config.toml
num_hidden_layers = 14
hidden_act = "gelu"
init_std_qkv = 0.0223
init_std_down = 0.00422
beta2 = 0.95
decay_shape = "linear"
final_lr_fraction = 0.05
max_steps = 5645
Each number is 128 + 24 x the weight over its row's rms, rounded and kept within 0 to 255. Layers, rows and columns count from 0. Numbers have three digits each. The size before them is the row's rms in percent of the matrix's.

# layer 3 MLP up, 640x160, rms 0.127, rows 144-349, columns 128-159
096:112156128106157106128136156158124163114134158109108136164120129159143166126123087159165113128155
103:113121160180072152110161137159125134184168110164105151150120141155105130123102123132143161118143
098:101166144126154080130109162150146142199159135101121081158116118082104154111107123129130141134156
100:144150119138139133147134130097143113126088152136145138105159134114114116142148120121083108099106
103:161113135147153140096125143159144093146148153117156117098163156113107158122123133139122111087144
098:185189140142066094119077148110126072132149116180135143100106111143134163096127138169169120127118
096:144158122123114127135173112094113147104068137143093138132122103158144093126135125147126132121067
100:151159143139127111110110121144134132121169096160156123144098099126148123130065132118097152123090
100:142110149176112106164111138184155120142176119156141152106150087155092157124091067133109158125113
107:122121152081108153151162139126135109117139092086128140107084126117111137134121055083123174134120
099:129135159117067146108125116116119097147119107103136174124145163140078136107116069067144133141131
113:161131148149132114160165134127115150131140100101144130150134094141130056082155127118126158116090
104:142139177136134098128166095171150161117141164153163138135157140125150086160152143104169136111124
105:146145129165139070153108103146141099113087133106138096140134132163116151148119140104115159143075
099:162143138111140126162132166115143148093125154162146152119151094151148123111116105135106162113109
102:156116134139169101175131074153157142199082144121102101133110120141109119125143119116117117099083
103:112121132089116149153117131133164137162144107156131155094107092170142106092143093156090157117151
088:117145124096171128185158096123137180123137171109130129116105150142131156132102124146142161128121
106:147171153188122114122158088119130117077176148157088155103148139148153073112113174130159140137128
094:136107133162105105133160148158156117163132141114117130092120137126141081106106113103138114093111
091:120142151158117128138140139156155122123133136138095144121121093083161159128130137155142166166181
103:182117143119163119076126090153130132141132140107113150130106130127149180149115127099127131116147
101:123118138104139170123130096137180095132101120126120128114145108111113151119119088151107135141129
102:162104169129124159173141110178138149150152140142135115105173114148109094121126101131145128106126
095:126147142127121136150179125164154121127113107121106079106128106128115145139150098115126189110123
102:165140125093152152129108130134125109156095137138142136156116138117154094123088127136196127107066
100:144117147136125135133130164126129138180153116115149126162100091172127126160078116131115145114112
115:152175158142139162137081139107148106139126112105133160124103125135141122142112150129127140110121
096:150128170169108141124152079112158128097137174171113114141152136089121158147119098146103149121156
092:131156146155149091129101081116159162131073149157141117109112105192123160152098118155142100128122
101:137121146146105104112142088139152135175115107155125161131113073137123090100115170113130126113099
094:134156138112098102146167105142156114134124134117140116141075111114096162107115104127135126141125
106:132147156166096142106125061168148167134112137120124130139099087157137120131063139148134117112133
095:158124156127170128133146126135142104167115141133144122139137129126084127140121085154111119126126
107:154119138099109148163127150143143149155153119131143157091110099137136161149146146113127117092145
101:134118118183120090180132149130129134157094104083124140118135136140127114127077101112178196139068
094:156108146090119115146124123100157145105128144111155139145078129108164145149154096110125127083112
105:158161150156088133120167099109135123123097097157106119106136153139102078150141135109059120122110
099:137165156117131081121130176133114112167154093155141183140112122140137157174094148192147136146170
105:134162123096139105130112085143154141130091154148166139175151115111103144139082111119117116113112
095:143141149153119142128147107141142115153093123097143104124115071102126066115120110123107149120093
099:132157132106152125142117087115174099147094128137106103152128117105116157111109099162135116134119
106:149146136151129149114157122148118106152083124108104122113117120145122133122111052158111145148109
083:108165136144151111115132102131149166130106128147123141111130095143136137124131133095146126133151
107:149157137140117129082124140124131131137123114138077171085108121114111142104100135129116139142100
100:158130158166117126111112099115181134107133155152128125120144096156148120084103090183103108115140
099:141142132146097149135119131142125130160114159148153177135146141112155112145102170091181134151132
105:165123147136146124127124112145155107165123146136116169145123150127134146122117125117115151126139
081:144154140141129162107127121134174118168095138124128143141157151087141142139141101116077138109079
090:113138123109102172123127086151145133116177087120104120129142095105193098145143182148128136154133
091:155148160125118130110121134144182106146133120163111103154109169104155083123144120127115164158123
103:118129132150092149165129145110149111102135133123127105097095100155105150140131131168137148122081
101:118145145096149100134093118119143125110176122111121153110153115149120149090083109100134139159171
105:150124136086096131136108160143146155135169155113144129096131139123169151148130112150140137139119
089:158131179140107131111190094152122144133125120136106132113150130142114086097167152137105122144123
095:125116151136127095114137148104140106190103145156139148132124103166063145112081098180117162118168
099:143126136108152147128169100143129117131154110155099090116185125103132068101175120129061150176076
096:154140151122110131143100095103157074118126147165150168172086105093134103140078137110159118092072
099:150133135103141163166120138138151117142125128124108101143074114176125142136074126144095153161122
112:177108144079099121128171131132139131109070140147119119090123105135155154134086106154125134147114
105:143139146097173088124118130134120145126105128160133151133098133156178127094096092150137117157099
105:160133159132116120130160081096117106095073168137119108103119081146091141103155073134179147131113
104:170153137153091100139174088116114122123102116115147111104081149153128119080147122104103155163101
100:119155137114112109161143113131180127104161178141115136169130064111135122099142131106131135134126
101:125104134155139150126121127149119163134099094112127101119114111120161127082096114093091140146110
109:164148165107159104117105116134126128186104139104168169145138158156098149110092132109140121066114
109:147148157156092115115186124115118120134129139150123138117092138119142082134110104132127148149116
106:172143154140092121126126109118117137115138139127153106145128107196156157128125107162140181117100
099:157138126083134110101133129139154108122137138131123182095213177136130136110149110145146149110136
100:120151156140146116091131125116111102114110132111113161128156126157157098123128088114176137147141
092:113145153160139119123155116158123131125125187122109107128158090121130120167148145099096170138143
095:124110162131115133100130108165136164163123082116143190125139142117156093147121129121143121112170
103:156146122171070124130159091119132123134126106094120106087106122118130162144139112151115135132128
098:118133138155117121145180136143146136137156088123125159163146106136156112136142134195080171120143
095:136142145137172159126121130125139126106124178147113112152153106138147146118131104172126122125111
101:133187120103175091104119107127162101169119141120117129120128124119126158164132124147103148130100
085:149164166163140133155152120161187121114135114136117100131160082118140120142157096107109157112113
085:118144122104118161164101131141117154132142151122117135123119111097130151144104101139087152083149
101:137149135103123151181145091124141125133097105164099184123186139111117117116132125155108144137078
105:146164185147084080141170146138129132096090154105141145145097101186060123089107085139086139126144
103:134142160143171139115137087116169144176080109130108119126146114120128121105138146106122124127079
096:148113131164149116120130073131158128184084141100074154111145145110113151161134130143147112090082
078:148160139137116104140145113137147111136128104152134170121142137112132133145153146137112139114096
096:116123132121169106133123111169166139200116141107135143119143078113138101116141097132140164109160
097:158133114151173133128111044144120146155122119117133138108159131100099112092116166119170128081100
109:127153126102146108160116100170142122137119098124088094148129118105151170116112129093151185126134
101:108134131153114134174089153110161127154148107069149125096106111168145175146111099114113156109128
094:112140150159111134171139136154115113117139146130149092137101107177104129154115098086149129117156
077:177153142102116114102130132135138120139135153156150154114140121121165105103101101135111155143119
118:143156137118131117152131121143123142142127131127112131139163081163132073093123149124114133121104
100:139107134133111098129125076105157162146143148124125141100154143136174122141129154105116133092126
103:142133152154136139123163115130115165126135134138125127123086129154111112134111112140132136141153
120:142154141138101134136102089186139127113123129133139119103158130114152120136164137119136143103123
099:137129146164144130127171151111132112156117126131114108087148143154119158139107085124093147138118
105:161121132149139124100144102149143148160124129120125164160111166094150130126088120124059147135152
102:109165142118072084125063142111136126141101171177140143149094119160154171117148091130142131141113
091:139145125114150125131133078109147153165108111138114166141094104110096110166092154143162109156108
092:146110142086134101173137157130171147147128105116147125109107116128093122133069058154131139136156
068:162149142149135069133121133137151127127151120153137136151135131106158177121149097145098159109127
096:136121142124069161102155119117146092151168091107090131137104128161108086095129137138151166129119
105:164115147068113105141166144147157175141115089145143131090142147122122124135093109110152118131076
093:115109136106169152139150131155143138117127125092142077139096119156096143137125124155085166115138
101:191135138130157134084156117147124103176107111104102157121146145146158097088115133143169172132136
103:141134168158126131133127116162115162144156144128126133084113154176114156092122090120091137117158
104:154137149136090119094113083133141132133138127128124126128130122142106094080124101155074145123114
111:124128146101140110145122101121148127147122090091082145130128070150148132121134135118164135111108
111:159159151089101103111166106115140156114096118130157154110098131144134146103074056176127126140104
096:136134117074169156114138142096123131134170193136100098128131127132133151161164098153090145123114
096:139153174107127126091203112130126107128090106144115158137150127132147125155142137134137126123096
102:126168133131085129158126097106114114174133124146108143106143114113132132144131138128214122121121
103:158157156144079123153089140131124119123144098137120175129145134125139100148104137103131143095106
091:140154149129141129088089087122151141133093155171126177156119108135121176150100101109110099112101
101:146126169152126118151092134170185136118133129127114100138139118131161130136113117117127148093150
114:159127134110134080126136142162149113145100144118112172157131164139113087091087144098125126135116
102:128157138094117088128130131135156110152144130139127111098107096131113147119123136157174146112105
111:151174129110144114092141153167126156154114143121120156127145111142118127112134103162138157081115
098:152119151172117100117124170142131153154132156119113168101117109145122095129109148131143185123153
109:146181145129104107112109121141166108115123114134109166147115097166075148080137111132094132128135
101:150154153152067121125087096126127108134157156174123124138155147113139146135146150155156140077134
101:139170174144110065157150128124132086117133091129111131128109148130127126090097126119146140146144
096:146129168119129131092146106137134121150155116151128093129113110154149048110143126138161158157108
118:133183138101133154082124108164177140147149151121100141141141139128148117160129138109157133127126
114:174131133114161165140162079158142105159105149102126163133120158132136130136133148123162150130145
103:124122132124109123100140159110143080128130146156107198147111150138141130127112080142135134092171
117:128118133125114099117164118120141104138079099132096163126093131108165146170094137146134156131139
097:172126151172140127113127103123146172126076114133086211127145153106090120179082136133138116117066
111:169147134127147146088118106153118172134123110141129100124125143191189122095108090169134138140148
102:145153130147122085150111148153173126135138134112135174122168146148127140098123107151144119122114
111:159144145120124110094162118131130089103094148144103174166134147118150115154118148093138138082109
097:156106160143135129116147127124137113126166140104135220121161165135098106109107047159099119120145
097:151185151164122093067151099168127093095157113122076094136126080141122137123155128148130149133137
102:107130146118110119141157115139107143139117097135109106131093116138112103137096104106141164115104
109:125148127116102188162162112103151095110089120136092126124076101146125119108112093164120136093101
074:177173151099118133093129151141156104164110080163086147099117140102146136137105148148106156141111
105:165128145146142139099103092137138120149118129113122182150169135095143112144130139093110154067087
087:128149134140129133118187062133114166137124109102123123126089174131116124104119126142151120137147
095:141162146138098137118104136144141125106152087132138131123152118165184141137152136134127138137131
103:171148150135164092102175063185160136140111114082143164164170141121140102093155140138122137135123
097:140109153156160127120162167150133155174137132113114111135118097108104071119102100130107168105147
090:118112121122075096145149137112181159145131099081137161134098082146070125143111139149100150121132
095:127132155154103131123187086125137102119111170117125116145081106149095078159124101130183117122088
103:173136138102168138126159144154110095107132152145115138108175119116115089103123131158145132128111
080:113169142144128138100131114165135107120120106187101118121146098153138163153086078141103158163128
102:147120130165111101141090107136149115160126111147092184108140136167086111129117138100109166125121
107:118141149133142054151134118131141108094163148120127193132120114110116147132135106138145150131108
099:152147153143090128097107134134127130143152120146165109143128126135123121146122112119173137117113
108:138114148108160145160183135124136136170109169160147110096148138128094090127080078128127118148108
113:118150139094096093118148117138137160145139132069110189122113088168090126123092140133134175132103
102:162156146142108105110168088158133137127107112109117169133158136149144099123128136151141148096092
108:139109145100155153101143100135150104138089157159121100119138136112164105124122064106148113142122
086:112138123117097108145123136134170179124133082107108131131161130133137094124133104121100131138117
100:149150155149138080171098123136152105120088108178146135158142098105087126129126124107173142104105
101:138141129130111081133171164150104127132107096099116154125100100164148076147143122126106145146100
106:141122137147140125126123088136155142133147136124131091097151110120098098062149115111107139115146
108:126133148122089114101144132145124110130158082120098113121131111140102134143129107186082132123132
106:166114147178091140157152123105133141138120158180163171138171110108121099121145116106160117140138
094:130103144137091132099127099139147160143108158162105111082163149123097147080073106099141129131107
111:117124139132121150097127111167148154194121094128119119112139148087137113179084107145116144169116
096:145128126103104092158121118125125086126147132164069176111124056130101123128120102149130138155104
103:138149124131137164132089114163143119174102128148129112145126117094169144129179146125164121107115
105:113102127135138136148129113110131122187090114089097124161105125125102152157059082126144116138131
099:157137150128154117159123141110145139170133114150118108152156116115147151117140113166129152078147
099:139125155123145106158151063171154156144133140147066135149115144134140117134088112077120124115099
101:185149161108126109118137106100152131104122141185110170110149143102157168108132143155149146099138
088:124153128169160089172129130105145124157144120116137155091143098145103158115131129171119127112139
094:139184159112102129110154085108150143163141139122136105143152152166172084121114113161136170144102
092:122160130088129134111133075133119142140169123113141138151092136151127091104154111107084144135162
113:153145174137101121162134146138145135141127092086108143124088056150157108137102096082113145124084
104:146118151175139112096129124171112151139092135133096141094149113085114153126101127167161129152146
100:159134133085145101127133114094120110158108165142158101138093154137105141112126154140143102114100
102:158119127097116130118103113133172137133122095125085124153106114135160131151125142118121125080110
102:144114154116136086133145122138158156175123116100145157155154096175156118128097151163163145107104
097:142107133133146138156103114126146122124113128115144136094131139113183157140076117089146172098133
073:149166126120137120131157110153147126156111134139125120114174138119122120154116113140094156096106
096:127117139098120092153109087106150118139121107129130164104136109102147104114118166104132137171126
085:124117170190099172122148095178151114144137126144110121112115081096098121136117131113152131109100
097:105131158117135155159186110202145136118145103100126092113133130102174144157162113126105176111099
080:149131109111142116111168147110150116131128119166081112124116083123132123098112141193155133143119
098:129140126145108147127124106101119109092124169112111100141115131156172169104121139113115150130099
103:165160142138112122128088116135166122149137107142089198106165131113171117118152080167102153107108
114:127168137165144126138085153138141112147112150131151148129170098144083138151086108189130119101151
098:180144137106141130145126103116158140156155112120149140130155143136139124107120131107156129096125
102:122136154112100121140207130116148130135103133127131153115114094088108147176091091137097123158113
098:125181139138080102114133122158118144118117177162121109108096123139111172143120079172140112131109
109:178109134115147173150090161157145140156128147135126153104144139118141142124152129124119141085155
095:154140182133124117084106124109132145157105137151172163104100155129116139125085099110167174115121
104:135140147095093112101146086129159108130116095139161123076144100162170125103157113150134126137121
111:110131145082135127160110127133134132117131118139138175143149124175144085151105127159114145131133
093:118151129183138108113127098130166134146139142127120132150160128156118132110088095119157138161104
106:143144145123074173150118117144155129140161133152158148114101128122163111155138135144139135092158
114:104114129139063124145190167149155138153096130126148157173089117158099104127054111117131146129084
102:113144131137126122115123109135166115155119141143143114120106121105112136121086140118120122057157
093:133123139104107145155110127136157141156133133133096126111119108094168149170086149098123124100162
100:141155150164119093127155109111163109111082133164131124127129113131103133104104107141142125102139
106:119156133071133121145111142137132140156138153109157137118128178121120142122067123120163108164110
114:157105147140077133124154145133144172129114127152094142086107151133101157152146120117078141134121
104:146132133104130103131151091104176091149133136131127120088134144154087166159142110163121122121113
098:135142143170086122113174095134121109126066137174106113133138136125173137132127106148074121142066
100:157151129099164088158102150148168109128119168113101187142170174153120058083109124099161118131098
073:165152146136138147152137121130155149147129159128130145143171095132118101152115113138128201133124
097:162123152158127123146142089100101064138132146105151096171132107143155133134104090116134136119093
078:147186135171155122156152107155136109164134087111114134150124142120138138158138165126133160103096
103:145167138196107113139154153162136149102184117124120130116118103165108165069116120100090170133132
109:161132126101138133100120118105185132147064135144103150098151130107103135135080135124148124112102
101:143126119129170186150098103158176121151138112175097125145101102126134127119148140125089155110107
097:139142153137165169151180090156153113106123093126104133138152096144119124112184110118086125092104
# layer 3 MLP down (transposed), 640x160, rms 0.116, rows 144-348, columns 128-159
091:111115095119118168124118117118161143144119162142121137123172101144111109085120136062109142163103
098:151121129164168088138128155154180095147153138123115131081115147128123162139093124140138117159122
099:138130122127164166149098123165141119130109142147130173119146174124125102151154143124134129126134
083:140146138085155103116123136109077140113142123142160125130152146073132132125144124118126185117149
104:104142146119148145129127181159130155137123134135125123137125128089117114137096098133120102118112
083:083103114126121142155057129107114129108122163095103095137136088116172127115120127109156092119171
088:121124108150099153115111132118127145147080149133160113182109121155118120115118155111171152132151
097:113155107092103111119116128114138098113126107104168119096117165107138150111095163113104151126107
105:148129128178086088105116123105135182151142095161114098113110083137114167107144130124150136089111
101:107145102100120158139130116140135132098145119129145089080142128141147132099107142131159113119106
101:075109140115117119102093143120106178106129141136178143127170125137145133128120119175120124132126
122:106160117139140091153108166170135137097084137150132118125105129119119118160099127145096144134121
114:064172142091105103121123143118105117112104103131142137169150115172106127112107150133137097075131
099:165148075109112119158094172083128087148130116098122101131165165192125120119099150089160099133105
092:126093101131135090123128121134094094112123124128154152164118130103155148113153133136093174130125
099:106102153116169154155107116088062135111209138111113145115125134132114145120103130123151073131139
091:171091145166146079115162085184167115152140160139106121122142122124162130166122142096166133151089
091:100119105121140181124136152123081138111123093163112113141147138162109166143125128169073120121075
104:127126088104121163106160137110166114124136133128139117170095117164084142093076090132087113145092
086:130134081112145129080134183186068117118140153131117150129105100129093121101153135117104120112112
083:129090102158102091151143100101173142100100106120112172114109147156127096118109142118129134172108
105:124104121082122105129085141094177089156139154127113143151122092098137096118128151119119142120125
092:131145144095157121105130133123110123204134145134070145124138092106120146104158150150095100113123
104:060137115119103130154124110101139129115113096115133106158097104095113125140115095131102130117138
098:130155133165130145132149075091093158092141138109129133091154110150137121111114142161126177096136
101:105126122175171157108167159111068138089134135088107099148159099169106103124161073147132124119128
093:182181147136132111126077130159137117159123115098131124130117126135124113090124168136164123126137
133:125134134056138127151128132122128139140137134115119124118078106115105116123143118109121144100086
098:143157127132126084130092120183098149151121162096158131152129123127104152104068157132114147129132
086:135139144112112161146129121161126074096157140142129144165157155122141104132152127148105147092105
095:123127137095087102091099098107112133083090137102165142092143172094108146142145116145107109133107
082:111107121093162099097126108112140143111164147149104143133083153136165150135141166098134124145135
100:137150163129107145070085145083094133125140122109160110104129174088113127132143151145153126086069
098:151095109104110142143146115122138120142128141132163177168130091147093104131163152131188097143070
104:125120125143155087117103132091099133123165150136144109130152161126145110114088122129123119153115
103:116110121126156119102091107116142112107131149115166146128125143126148124105149125115102146138119
092:155163157092180127140108134157115153103151143115179172106085115126121132152105122125102136136129
098:160133099088104146166132117144108114157103142157099149103153105129096152122169162176103141120116
082:140126113073079088096130112149147111099118131161135148133108144124089126084186150132110133169139
111:118156100105136120145098160100155128124097079114172139122144131163109086115151133084111087152135
099:166129162120121146117116148106121084120134150107112058117147119173121110116106115115124128144115
093:136113127119113129136131128128168170096173123096122123119129137131140157106109065105107083144167
111:129151137156143085075145127151135090123117120143110153093093138085106171170147116145108144127136
088:162101077102123160138140138117104101092129132082130127122113158118130119129154110135113143155121
103:108116130120173142154112112109155114125105095136129157108139127145142121127130142096111145123116
084:105102124121142146090122134120093078146157109114148153104118161111129129130126140137092109105109
095:144127144119126143124115121131084135121128121070110130148147153134146121107152128124135095111157
099:132119176108115129124136157102125113121156120084088119112107134118120137159142138161160130136163
083:150135134118105161103152129131184136140086101138122156106140134127117128113130119136089176094106
092:134117135116155106128161157094123136164091167113145129106113185130048146113086079103136144097114
086:122111157117114072100107150153136124108143121109127169149123124138154089168164084170163133175107
112:124098164093115111163128140125147085105128169093136090142122124081159067126138172129136134104151
093:147085123137150147185089156121106162070115130174094104134136133147126092105139127086116137143118
106:139096112107141179111124133125123139115085168136147112096106148136117155162111172123133119140144
093:130122136107159094148114127077101153139136171098157159145093109080143168138153147131130114138146
089:129136141120091133090118149136084109118108108098072145130127125144128110147107070123135119120107
078:118112151113187144101120122125122177117160106159129167114111069096134160168134158140129107113107
095:142088160156144174117110094163084144112138168097140158150113156090102112133156124120134119098132
108:107136186138119111145119103162112099152154172085110112174114103127117110096132140100143148143138
103:071126132146136171120179132109133129150099129112149106115106170135092120111146136154117134083144
118:139137143110119109112122142125135100109089119119119122111152138062149130153137095111113122108138
094:119121091072165126099145162154164122139140123124115131123119120113102131142135150161137110166117
100:151103118148144145144115116127115130133113135163114119108093170141114141132140124152159113119168
095:131134095150126159161099151144099122098119112156116134141123140122122173138088149112157131130126
107:106165120128114137122160123144130153127142153131167130148104140168138184122129150105124089156097
114:106152133125109169095138128091112122128127133140152187105104128099114181111087150111152104137161
109:071152177151146097122131112148145111091104157127187138100123143132136163119164120101100140182122
088:107138117133096166134115095123120117141147157121121110145116155085141166132105118137125141133124
098:079085143100113135136141129145131134119122120138088160089096142130173126148167117121113156165129
097:099154112152160096120102140129083136092144148131114132117125128089086136119173152101132153120122
098:113103120147092126157127130073141097163114143136147126120111101163114149152124122129123112150105
081:089145112123152141069123148115136090181147134126103159172096139109117146101127111129115115111088
108:115112178116074096107135106101176113167160121098116077146124121130129111117134137147116154111132
090:123139140142175143140088136121136129147119138101127114126066117114089121108139135144174125129151
099:119154140154090139127110126111098128121089124172123177131079161127156098145141161100166150108155
116:169122114143144151152132144110103137131154099178118165147131153109124119155120124169124126154167
123:150116115111110119162113115143188146111118115128134144093149083152143150165157141107087165142098
086:143134090139123110140125090105135145091107126126137088159145136170114123087120135090139071132140
096:109112111143166157077151129095137153121116133122133111111123163134101127103096174138154095120128
096:089147122150111115139113112095122144148112064173138126120180076117110110174147125135124118133136
092:148174086123103150126131136132148128134161135158105196137137115130110099120127150113141180095103
098:119116121117093132090186115101106154123134120129121115118132162150164153080124144138203132114159
082:164170128129137098135141123138152119144130139114150175117172125141129116123133124149099196122100
091:099136109096178153128093130169093146087142151141107138131131134065131162125112132112124130149126
099:113118126086109138152149185166158129146115078100135051089144128102113146126142107111161130118152
106:121116115080160113137135152152119134140137121094138087101145144131083154131146132109137124130156
108:131118131085113115093145115162088171094104106102132198136132154122128112141119090104119102092139
083:150117110157158146109120137132117177128133142083168148108149135156140112135164113132107116149098
080:168163153118120131134122118130141121121153160122136160100159143132145099103115135137112181121104
130:145138118114119115168137137104155145171155114137127109144142125146165060148119181127167168119123
104:153137130110097147107120088154131155131136133102129129112098109114106103075156123113135121148093
109:112171125124150120112107118140115145109150114155120141162081106113100140111118082104106172167099
118:099149150121098149132127141138109127163104121151130118118149132118158094105113114130119172117101
093:112097120129073142149086139130116128132117101082084135111124098155125122101133121117082133162123
109:117111156132121166124076125132127117172117110125136125171139130096126115157129129146128118118124
095:148122098133093189141126131168120159108098131119097140112119135141148119145148136092104113154149
083:103137095098125157122136134152082130134150152145091168130161137164123125148111157098096165111107
096:119128116166158149111120118153120152125165140088137128134110130097117120153176144119134100132125
087:183165152126134108099168116129130130151135115137128162140164144114096146121142111152126195108109
091:069134134107073127084161167119127120170143095124137080147119135153113095135136140136162124117138
109:111107118094119149152131112127138163130141163125107136096126118155153123090125175080140127141124
100:148154105134137144159102118150132092138135143086136137147092131171158122117151120132138162133094
120:153137164117097072140157131137169147130144132129149129083166127139134111115115115101157156105130
106:097149139109152078093131116104145123112090128127100166148110127127135131170129123110135157121124
105:170105103116100109106088154145097121137129163087111102112119134111144102128115143126111139127145
110:068119115072093125128124158128127101147159106121100102106112168105152124082129127160106154136113
115:117140131163131143150141137140131114130109117167147075137150131118127119102137077147093133143121
076:187111114139095125075088118135099172124094139142136139151109132111110125124113155152171124121136
101:112137195094167154135122119177126099119094097168125061074124145113168088149153165126164131102126
093:121117121104131125145126175108173109118107147137122122158147092162145116103081116171113116134125
101:135147147122151114152124145120119089143085146076136118124143169112113140148145112134164127148114
085:132126120097120177123118157151101126098167068108121175129153143113131094132128128169099112122133
100:117123096128192140089138168132125102093182130113077124136140140125100121141110104105164129116091
106:101137117122148128127133134150108099117163100133106132138126130131123119111128125094148170134115
109:109139160099122124134139105106133113162149161142157134129170134124140104131149169170121144072136
112:075136135076096143128112131123094141138160137170130127123162122139145109099114130118117166115136
106:123143113151164141126125156123097156163126094131147113108152136119114144152167116152147146139126
101:093144125123120109155119073113111112156127125107177149136162111134170135114156159171140143098119
099:161081096142130147119114143128169130102119085158084115146124128155150072109128174111116117163116
108:119127160130101154143179100123141148150151127158113115094099154143118131156126147080147130147147
116:158112152115098118129154103183149125115150121099136088077148094133155130150119138117125123183107
141:111126136074105092117111093135206104139127139111133138086143111120148093137125125143130127149136
130:165091138108114179167154116135155147152133146118180101106086155095175137155132122106195097128149
110:089126103147106107145145152144147108132128163183166156145146133148125139080077133101113177071164
130:086146077115137093145166174109130065140124122113121092113116168143140095166151117155142183099151
089:138123149101149127134136127154122150114177133109158112094108176133106113129150121132136155140134
123:101108126129109133173138098154097081130128141087121084144159151133103100135136133175137183115121
085:140130097116115162143087152120120136106126134127154092092137080105154088112144150088113111103137
113:113175116125154130123135122121158124149170152169161106132149135118105133165122145139130098124168
103:102105142093151104112091086153118165114140123133127158117127140147129155151104147130147125103106
084:137099077107130086104083179128122091152120150127110101126111200172101121118117114117145157101139
096:137117147128144109126120145166088195121116118129135123038106130152127085145138152146142123181146
100:129101151124128148154126119141111136133097112124116165104167165147116102105133124125111098121146
079:182153143131127110127130119134165103140135123114108164120154134128139111138108148132112165098109
107:114126091116134093116155134151166106123101158125153078156109117150107137136124146119148129088161
081:130156092106115119094129117134141158102114138145144173142123120107127140131126114134097107096142
081:104162125116155128117120116102142116161100107152088123135126160090099123114140135102118134093131
090:127140143125141165150138145130121113183118094142094124117085100127108139139196134098145116116123
101:138128113144128185146154137184108160134115139134061126180172107096126145111075162121131143163121
080:120144106147145141117123131094080132165106145130100115140141150096129125146114131120169162123130
101:145084079087137096101145094107110101128101114161138125122143146119126126190140106108158067116132
100:141088150128137133127145113156154140131097123171167078095107144117147166159142140123137122122173
080:158092079122121101165162146136056114130110135110162169158144157112131107131141136122116099104143
106:127139121109102144101086136094125131109173091115134104142110128147127113117139156110164112103098
103:157142124158147153137128151130134147105142103103137090145119104121121105140135111135156149172059
095:169108166102128155124126147098126141126106144107128122117127122167131134129098147128112146146105
114:126104114151123115133114130119102122102101134116156155117129138125135146125151117111112156126115
098:069145112157147108122137111138124150124120080098090124147112116088093159131158119170083158149124
104:137081087106086105116090138146124161141114155115122151135138118126149120122145157099158088124159
109:111112145114150107101100136109162108153147134127108135071107127116132135145148131127095146118117
092:113155103142157137112133146116102133145139132132173118129143136135145115117152133121113119122094
132:140121127108133132157148135179162129114113113156115082096139070130152116135155180106135169121134
089:117140178126121130110126119091140113103087160148170101141136133145135130136091108109127091104124
124:116127103136145136108117141108097154092142097109161119146109144163123138142127085119104107145152
115:159135118142108087100142128148125166153123102110100088134154092105129159195161128101123155077141
100:151093143105144145101138098112115143092124135117156134122128123141086162107133118111152120133117
090:149081159106155126099127106126081183113130129105151110125134137119148130133121139136121075110114
122:111122119060078126123099129141121121136149095131145126113136120122122138150113171158090155085191
088:096124165122159107127140109100101131101115102115155097147109143120139143105138159097139133106123
091:100138136116164125121111122161127141093148140146141135167087106046133121142135135162117142143143
095:146152125143098158142143088144124149126145136158128150133099114127114174098158181106084118145139
100:109085116154097143141092123158101163146108147093128114137086118158144096129074143072151135137121
094:143102127132131100159140096108111142102130137122132156120115097132133119125086123136145090103075
095:141112107094106132150126070103134103129057145143111121099063127126132121165181121133165117125116
081:106085083141127110084069169132129137104119096132134104143151132105131106130105109090108083135150
099:110133143125122138148140120117128099125088134100133091144131178137173100148149108126138115147106
089:164133129091119109091098098125132156092146123138145120107114081123148140114125147118151114140153
128:092141117106089098136113147170150125148126129154121172153119111108145095094122089148134135190129
102:171141097149119100150108144133154113150158184114126097149085095107144135139157139135184127119109
094:120114101134128091092156088115121107150142178099121164112115122125137112147168128118136116143128
100:076147129140168149134144168173139158126128127156100114129147142158148137125139139094088123169104
096:164153170093071105111081136167138140103142130126127151128109170142108139152114092102108113167111
090:081157156136110119128150142161111143150147142134111099089120127153153087132114116139089126126174
070:132150120130147124141150120127155119145102139116140152125171146130116111121122091150104168099089
090:172172133149164089107125080146136087115152153111118149112091148077143158129112127121128139100133
085:145051126125141107107106097121116134137147140106166120163125164115136120137089143117129097133100
093:116108150130134172140098125108101128127125137126135159098131134160138105139134149124144089084167
069:107129085143138114111105104122110144130129096158129162120124120073107164140152135084148145124122
101:154146093150086096140151103164119096131117131136170140150104114113090121155109103162108144134126
095:082141115114149116097148128116133129125132155146118121103124120136195149153175091117106138116130
124:123154099152125141146133149111117153135120109133168105085113136176088169147151101144117109098101
095:129122099125130139102126162118125092136131132116119120126123143097138096124148101113129128126113
101:106131128135131110100099150134153190126163169127108102102150133147129162129099173110091164146170
100:126156189132124190128142156143100097154168115160098130114136108115168134099123134102102110150082
112:175136135117088120140133135159143114098116136105112083194117155120118124098149127116140123126124
095:168168155136131171089145107054134146109120117159104138101153084084145119149136119124132168113105
107:109138099135146154136114126155170135115075125149098140125133101171104132119099154143118112128086
094:147098107128133094115119086133121136136094138142081140119153117184172138092113139122135124113108
087:144121119166118168148178175105104150151137135136149117121115124110098069111129128104098138133107
098:122146109147145175140103113131140142149153158120161146145096148121152149122137132135135069092115
114:135099128145118152134107140120112125156105118115093174120135193110131115164115123120165107131130
106:107109136113100110132097102114181110144169124091170097094130135128127109170142103123110082145147
093:103115111134172112112128109091083128133120121144101205127136179130106135101138110135130117132124
107:165115113126123118148167151115144127137134130139143136128120130136120093095125124138135115129098
115:147181137125146109077139132116118091072090128113119139153118076117148139153131146098168117120118
115:139109150113153132120133134143128144094179139148127127071105123140141141128136081159117113096066
087:163121138149120171123106148164109138168130093157125172120146102132155141141132157102137117160116
078:085128128145151147095143123132118111103149148088126083117125118113076181128148129122141122141162
092:079095183125144126115166163118165102178118094117133138102098129111121160134069128117098120093142
073:181146128125145141154116114125152124151105152139145139113173121121118120119112108133122186126094
095:104120099093156143098149118134088155095111166102141120088127135179126149144064134123121089119104
076:146162139136153090144157110121135114142130137146128159128151146131113106125122138111127180116097
106:097125167131161164120160107164126127124144092110133149102079099115157149129137104135164085113147
110:148150137110151116153111165148159113106119125131124127129153109129147093102120129118093123127134
096:142133109117152101120140127121090152111127160109136118151122123120167141113082123137120106143105